Part of a small language model's weights.
Size: width 128, 2.82M parameters.
Architecture: RMSNorm after each block, rotary positions, no biases in attention or MLP, untied embeddings.
Training: a variant of Muon for these matrices, 104M tokens, 7032 steps.
Each number is 128 + 24 x the weight over its row's rms, rounded and kept within 0 to 255. Layers, rows and columns count from 0. Numbers have three digits each. The size before them is the row's rms in percent of the matrix's.

# layer 6 MLP down (transposed), 320x128, rms 0.294, rows 12-45, columns 64-127
025:189153116125123089171141132151107129142125151084135132091129153111109133155137112147102105133155136164132155120126119136139071122119134112067129134140118121128160083100105152130139135180120111
097:109115112084136127117136097173130112078130113139100108145135133114108112136134133116152097123144096072165135121120137111112111153152119128155096129168078151155116126114129125105084118142141167
097:126095125136156124097109139168125102130096092115078095165092104130113156133091112093126182162131177121121118120126123104116154165118176112158099105117123122125144117070102118169098137115113126
102:118113125115099139131106138097128148107085099122067130153103136142128127119166141137130133093099070084153160144102143113125124117125113138140129091105149167131112153156122114159138108101121129
085:161090145131142127093112116130107123110131099107128145160133124128140152141123146114085123070138163145100107130083148130194182113148138113154109093167102086113144094179103162165091130136107130
018:134106111172138139133102104098132146137094141115114129119144125085131180187127100137175113164130116109135099091133114167122106132132106145149130102113140124124138159136140092108134149153126120
150:143116144136127129124132120145142132118124078120129137151125101137126139131139109137106143129115145145131112110131156124130130136110116127129118126141133126138128086145122121136137153108135137
093:091125147131141136120086147105113119159162174154120151110110128150128124127152109156135143088114096107100122149167122181153105098076087100123153115161143122149123120157133126125105118131147150
101:087127172147134132096133174128071149137149106094174138118147158100150125129103145135145147105155154136138154177143126124111103135127120143101149142145126124124135123122103122130125104125149152
107:147138116106100149126189142081131104113097102117147117158123119113130126135110154122106128146135152172124135067132117094145137127090146103095126126132128139089156111111150132071166107143157144
084:148080128102197123184159156109124162168144121118168159116132158141099125155148097176142184130146153141169123110129143104132120138148128118136135103129090086112081117167111081147135130117099136
093:151130120142097156100142103090135139128114120162124121143113138109134101136144085072108134129140141143124137144125126116143173087122161133074133127140091122144116131098125142137066120107094168
094:124152160130132105131103170132148177132126096132109125118133128114098086135139120121149128112135120172097149119148109156129131115133104126133124138123153144125129152113111133115113109131145117
104:118171125135118132118135141157154125098109111131148161125136140122111203106141077146070157111152110116142131112145148126136117132152110117161111144126111109143160103116107163153121117145119099
101:104069103127163120141131095112149120125138170097118152142118088134111113155150106147092119111134122150105103156145134167118134133096114136126127118081141126061147120109128120160157132128106124
100:152123120128143122166109106111118167096143115136115093128158147169103110182152118148100147141127162096134129142133137155072105138144155133141146151156112101160103157153154106145076121113138091
104:119136114152124115129110119147087124107135164137143104122129189125147155053147112110164134103081131152120129100148113173114146170106135142132116161090108128100147122081145094089132119097153151
101:134148116184111142134095119114135106119094120104152121165162123163082145128073095112122126133131120152106098128097106155121159125131169140119126146106160137080103165146076137121144168084117122
075:168121138131102193135126170171140134120091186125126133166145142111130113131132152102090152098123068149095146135166120090142137093173127092138118126085140090141122123102091114151107118129149117
116:135124144153105118137144148091152135122120120081112100128126112124089124118131140123149154129134120102108116150160143153122105144115099141148125129100088126152127081117170112121108111130115152
110:133125138118136140125129134146137092112166143127104153152110159162125131171135126116157111140101145102202115140103136120155086157129108144124117130135115144153165109122119142143109125101158109
093:126107171113115099112139137152162167108123109121084144073173084098111137098153183129139173156125136118084131158140135112138147123121112061116150113105107123134119155154104077120111131119119116
117:123115128152146129115123099114150139127162113084137102134115117146121139156117156108137181137126159127140161131136154128115099186129119143108149132134114147109154139149152114154093112121113135
107:098160102136123101141105160117102161081170143132129148119109091128124095102151122115161133163147132100149110138131116122143134111120127109063124143131110118124138078076143128126116130137145141
096:136122104162147129148128085180121138135122135124125217109108131131139126139112161083089087141146137149108106099135134114131141087158152134128159132127090116104123126111095125164136105122099131
101:173108132177121120104124142137135174168137086142112113101095088123120100096139128143159127154116137141101079117108109156168109101141118147149189117103125111112136149108109117175154106093112134
096:158099127113135116135092109145139101158066099142132123084108147128142138138116119155122077174095130166150151090080118130096151168096134092099102126134119127094131134091102169116103162126132125
094:128141142116084153169150145163102126119073148126109125176084148162113151126166152124131127114115088119131092129128128125117159162148156166118119157094149150122128137103119151086114119139116122
101:136116124148132115113172158100154141145097144087091114157115127151132126118140161125169104156120103115151161110143117166088149157151081127125139134136123122139116099127132083126117153155161132
093:110148143111117147152124131155154099109156110155113097154129150173109108102094162110102093112154105107149134122174173090133121133160081105141104163130139138118130144162095091128104130127173117
105:129135120117147123131119147116138163102147146153115123106139148063156135146134140103143165125113100121138107102098100103146114144165111104120109121128143153138091106139115088160172131111130168
098:136126138114087135134133077147168141127137161122153145165121123138137152122100153137156081115171131085118129147101117173126135117065131163146146118112152134140110147162168118123108126096160110
106:108149146098114138133125103147138092115126133109090149139136147150117129134139139123115124060119100141107119164134159149086168108116091116159129103140117087109110116160142141118126145112155066
100:112087125131117148083139117087103117091118137162109128120180111101126122113116120118180066162140112154118120141141120083159094116149130097165142146167127098108121114126146112137127155151104155
# layer 6 MLP gate, 320x128, rms 0.358, rows 13-45, columns 64-127
095:131160132174112110102137193147176157112137122125138130120139141131122135142123072163144141157137067168099138121127137154060100125114177112136131132103138142149142158155146142103079125141164129
116:139131157142116138106152112129120118115122099095117114131107145152110124151099131166091126135151113151101162081157110173112175095106101175141092100147129111143112143151131112133131131135162125
102:117102112129113099073143126157146117138148128149163132161132127125118111136115157156118078150100116133076127130137119121167165132065171117130123169129103110138144141166096148126127148103126128
082:093138129103109116094117115130086158137123130090082080152137123144111100121135090184136184102146126121085184172143128131118105093129123152165107123146115090150140138116094131102107112122142157
020:166108125145087125126150157141113125118119125133148147133114131113114167116124120121097099200150142145121141089152135123114165105126117118114128102131142094122118083154129150149150131146119120
101:157141148144120102097157098131190140117156135145127118136095146126085118128119103150117142147111146135144100134155099101108132126091154120133108111165138148131114123079112116147143189106151092
091:175134135135177112102145128129127155103104125121145161084161113163131113089166117120164154124137127105080157129132112156120131096102150144109129130124103070134134158105149162150156116140129117
100:122114144140104090155149131170138152168132173104105143160155147157116128078115123114131128121092101143134133095156113090158122172154131140150109108131119108138093142119140180154126132152121106
102:123141128117124147130136146118123079139108112147118127174152115130119108141112155095098129148122071132134123172152105163113115101108185156119154130111154120151114141200132107125158145130149132
100:110133133107147167145129133106108145136091143088112131156150105141161130144161110132100124116148095155166137144137118103130179122135129145163196120158110129113087120154107140135171116158153153
082:173170114123117156163124090150117117112133134147143098172136133184182127153131125106123098159106139133161087149114153154125137126108155077142104158103127172135131108132172166115146152156123086
093:169156142109127083128110109136128125159134119188108092149107114143108093128132131166126137138140092115134163163122163096144133158148101124129108154150130130158146132141127119121128122106097135
101:107119127092140141136120142149141147142112123166122085131131128102114153154066170099137112157178168144152176109092092110153118140175120144108128122154150171105136107095127128153144156109153117
098:109121113120128154129138111156121078104127127076124123130178100096144100137149099134098120084092171156124120158176135094109125137148135109152161157109106105072125095139143146131144123165100126
096:114127144103173142147109115149126140091093109133192169133126103089109115126113150108147136172111142119115113139146152130123125129089188139163132125150175162130128159135146120132080112153122122
105:117130120115123088113094125112180140114126156110113090140152150149108131131156136113119156127072096166099095124082127127102170166115105148131130137100099131144157172112095111104132140119119111
104:107107144132142124172125160142132116130089120187138122146132128105143124135085127177181110126140100145162121153127184148163093123119132163161129139112131118104136125072090109151151139149146144
068:114151160104095110132129160097169107131103115152142132157122152136137177137147123156076142155105182145122138108140081120162170149127158118144120138110151146129123160130157142149138126149140110
106:091130154098132127205139158126136130135149093139120131134126167125144105097116146129177131131143152116129113078103135125149166123115154153143160105115163115083147123110156130165127169110120104
111:104163119179115157093111124132108148123159130166119145112114126160152157091151090080123118149165112130128113153099134134132145115142171188132105117169137133098124120082167157158120113112129122
104:167108144099125122098140102091114125146175168115125108133106113134111101094149158079141113105138131108123127151130161119074169111101105140117120105123150139137124097120119138137129162102076151
107:152121103147152103116137124108166138127192104094117151146119093126085071146140147138129122099109126089096153118162125105146139122137162122089139195155126112136170177160137132077129128115109123
101:109073141136132107128112149133150149110129102130135089154126149151117143117145117141113100147128112096158094126147119105131125136136100159144107121108159144169146112122137127113127117144136102
101:179135113103135119117105122115114128148132151121149177126104133136158166126156124139134120184122118125112091123167147141112134155133123146130134117129089147078155173155102092170106117117141096
102:157146183132131114119135114121148084146105119121128108118177108112145091139110145127073110171137137129128128120155142097170169138097141140139093119128156170107161098123120099086098148136136127
101:162189138132117102147126125129100185119129141146117124120141114178127062131135115079119164104149118149144115114150104137159151108095161159162136131136150133146095144125139129143110130106128134
102:116079137109119140113132138127139130129140120165143100128099083134139131135128117101135149056128096123091158104150094153148098083129130145145139151132120138103109080116111074125082178130146128
103:152139117109088115111132131139143128161134135188148130137121124111107133139132089134102098140108142145144121127120119074143132121101153123121090125130124143161126136185108131099135138146144134
102:109103106124107154124131152090124090173134162132114133146131138128156127126160182183139089142146162111074122096137115128111134110092127109112102147122149083159105133132132129114108169150127104
112:153180130109134117127133134154072148164116137133117155095162120161114140099177151141131147092174128152130103122086137116086118101150160142068160142121108079100104106150127128107128100137149116
107:117152141156091103144136129199143163130096115091139079149158137099094110132153112127113120103136148092135156161089132144139148119147150137103084128122106122133139122135164139134131112148126141
105:159115148153111080119172124111156106102109117153096118135148122157128150108148113129103129121112072158154121127151121111126127135084093132107184152130135085127097120109125121142121144099161083
103:142110139095120134114119113103093114158104108166126128111131108158134152081135128141039082120113134097121095125135129137153138117135136149144118154129114113106152082176077091136129137089144129
# layer 6 MLP up, 320x128, rms 0.384, rows 13-45, columns 64-127
088:076111092139140169163094106122100101119089129155124133136115167130133125145126142126151143112145127117155109122107155093124178075168141161097167123118152136159109142132143085124110116116108126
115:177131123114154137160137161128129137174133158152140119092118114094153118171128138174111151118108138147123147115130106112164113138152095118177128129098134113172118140106161125156149185109126129
103:163159149080121130098151134148135148130144070118104173108130128123111151088167136135100146052141116088119148183105112144119144158137135144133123142120106141103125116121103125088116117145158083
088:120103081167136140101159153112141127137153196144151099148149129142145143136130155136118138113088134159144113171159127126095123123122101088134137134125138168138159137120135125152166134082149158
019:129141127114126126126147133149125131103154102113139181122160133181123155131173125183119155157143139110089180140110132114100132133128125095121174135115135115095110096085145120150130146176125155
097:173116127168112076114156120127135090128171126125139139111128125123134108123131125156118174153135111099139128143166127160125110100098131117100130118124151160110148088077132093122143167136136058
100:144132149161151158084134169147109116143114114132128131123088134174132094097102070086147134128113164137135151131177113130134152134159112078106132119107142122133139113115147142132158113126105147
100:121176104086115136142106112091144135116147107117142125154158116098122126127112095158142145154089111148075161125154157111143064124080151106130129154167115127103132153162137099126159156081104096
099:131131123120092158138139143096129124121129144144094149149130124144140123131147151123135080193137095113085115194152139137127143072097150183131131103143124128126134141118136101122128102097132101
096:108134149082151096104162133169098151132122117131132110104136124114141166155143106132117140142147107114094096171101173137120119150165117119170123098147151157116089136119133148166128119111113105
087:188100157067126130110121147115093128141106097139123145133149097142117130136091104116101140136135139101146133097129164167124090140118138127114136122129130139130137163103112089097100151101146066
100:156129106114116124061157114161110134123107173122121109112186120121148143140121119112144167119139127168106097123145152092100151157167103112123118108124140124137195111143175147135121063150172112
101:083156156129128117160196120139100150097105145135125140106125114118101154135116145175110134128114130138150124111161125110122178103154140115156150151102116169146155154145143068123143098114149147
104:098115141171109128135138147127163086152120092111146103123119106103180139159125102125097122087082130138170145126176160113134088109118145152137128136129131136107085094113129126105090110124118172
101:146100135186116085121109155104157115134126148107109136120115089130103113145141108176151092110141150188123132132124128160111135161166085132130122141123142168125165122200138157142102112136142086
098:148145128114071128115128098152172105067106146122151107135112125128140136125118163131170131119130115136153120129119136135101113134113115137121110134138143126135097182136162120100088143100109138
103:113145139156132112091145118145107122115140156106153132103089121132110112117135121109135192137095114106131157192138122084093135107083154150079130122141140084081127153141091116164118107120141142
077:151088112128163112100170128159133138134117094185129108165156115122129142135140133123110131127093147107101155116145093114109156137161116072132134116119147137155140168144165168134137119176119103
104:174104091136084116120176109115116161102130165139138120160153112115144126116117153109091101130150139100129116105138154140098094193104112142121121186140156084149112134111135155125138116097127115
110:144147138149157139112075125149171122141141123148137101159161110176114114091143108149145137092153133101164136120103160136137090119146087133106172136148139162141101113097124138128166103148164107
101:114122140136147133102109079141130117118141150136128094103146114076122102165126117076122135116116137143115145115130103162128168119109135139130134169179160151139120137143141111096120145137129143
096:151186112143159092172145147148154110111110122132115138101134109117127155095142146112208120155147153135139120091110123119101108126119133118112127109112151072111123083102128085157125119136141107
107:136122139151171137112143136116081180144144168093127125102068123147113120103115126127089134143125106147142161103118096123132110145161116161128092144137101093154120146116108117155168144139154160
099:130116105103157072139129102134144114109073157156097116125115120088141135123110112142158105163144034112135124128135078166111110116147137110148122121155109140135131132110132100125113170103168148
101:101148144161142118148127104155117165138128114176142127102128154115135161133072147109123122118117145089112147162114102121170166110130132133124163113120112166150107122123146175137139118135165098
099:104157113122135144149124170159132119086117114112096107154125131138116129103136118122131077120134130135072135140143144163152123138114119125151146112069115137128128171109114134123134114147106137
095:175157125129111180107097113129151081093144133094132114161149118083133129130097154096119072164120154109088113118153110144088147127094132095133133128146138126125108161143085118152116104095120103
107:108140108116119102195112122085075097104118111115161171117137115156110142097125138140127124150117092097178116136167132084120150154139130139146104121146127132135108125147111097095135139123119138
103:131117145149123114124202128121094117134095133141173114134148098135142111142171080172160126143134142118089129141126105139133119138126122116120075111109106100159113133165121157123105149131110131
104:152174117144156147160129090135140118152095155177106120114101142159099157110117167138106117146111094127090065123092125119138145121099147114123124126118189169123126128146134153112112141173133120
105:121134154174133138121118151118117118148114122094127129080130126076129121145137154147140151157129137092114160134120102127157131181105108128143127132118121123108147165121111104120123181082137111
108:091148151154128140138136115133126145149164162163124132128124102151142098105105159096122134094146120113135128118068139117154148092128128123133115120143132082116096134117175122110132103144158140
106:118138155187144150142116159075142117136132112140116117120153132102045140125163189121144173101129123130108132120130149144144131120080106144148112121079130148126116137161122124121135132148182140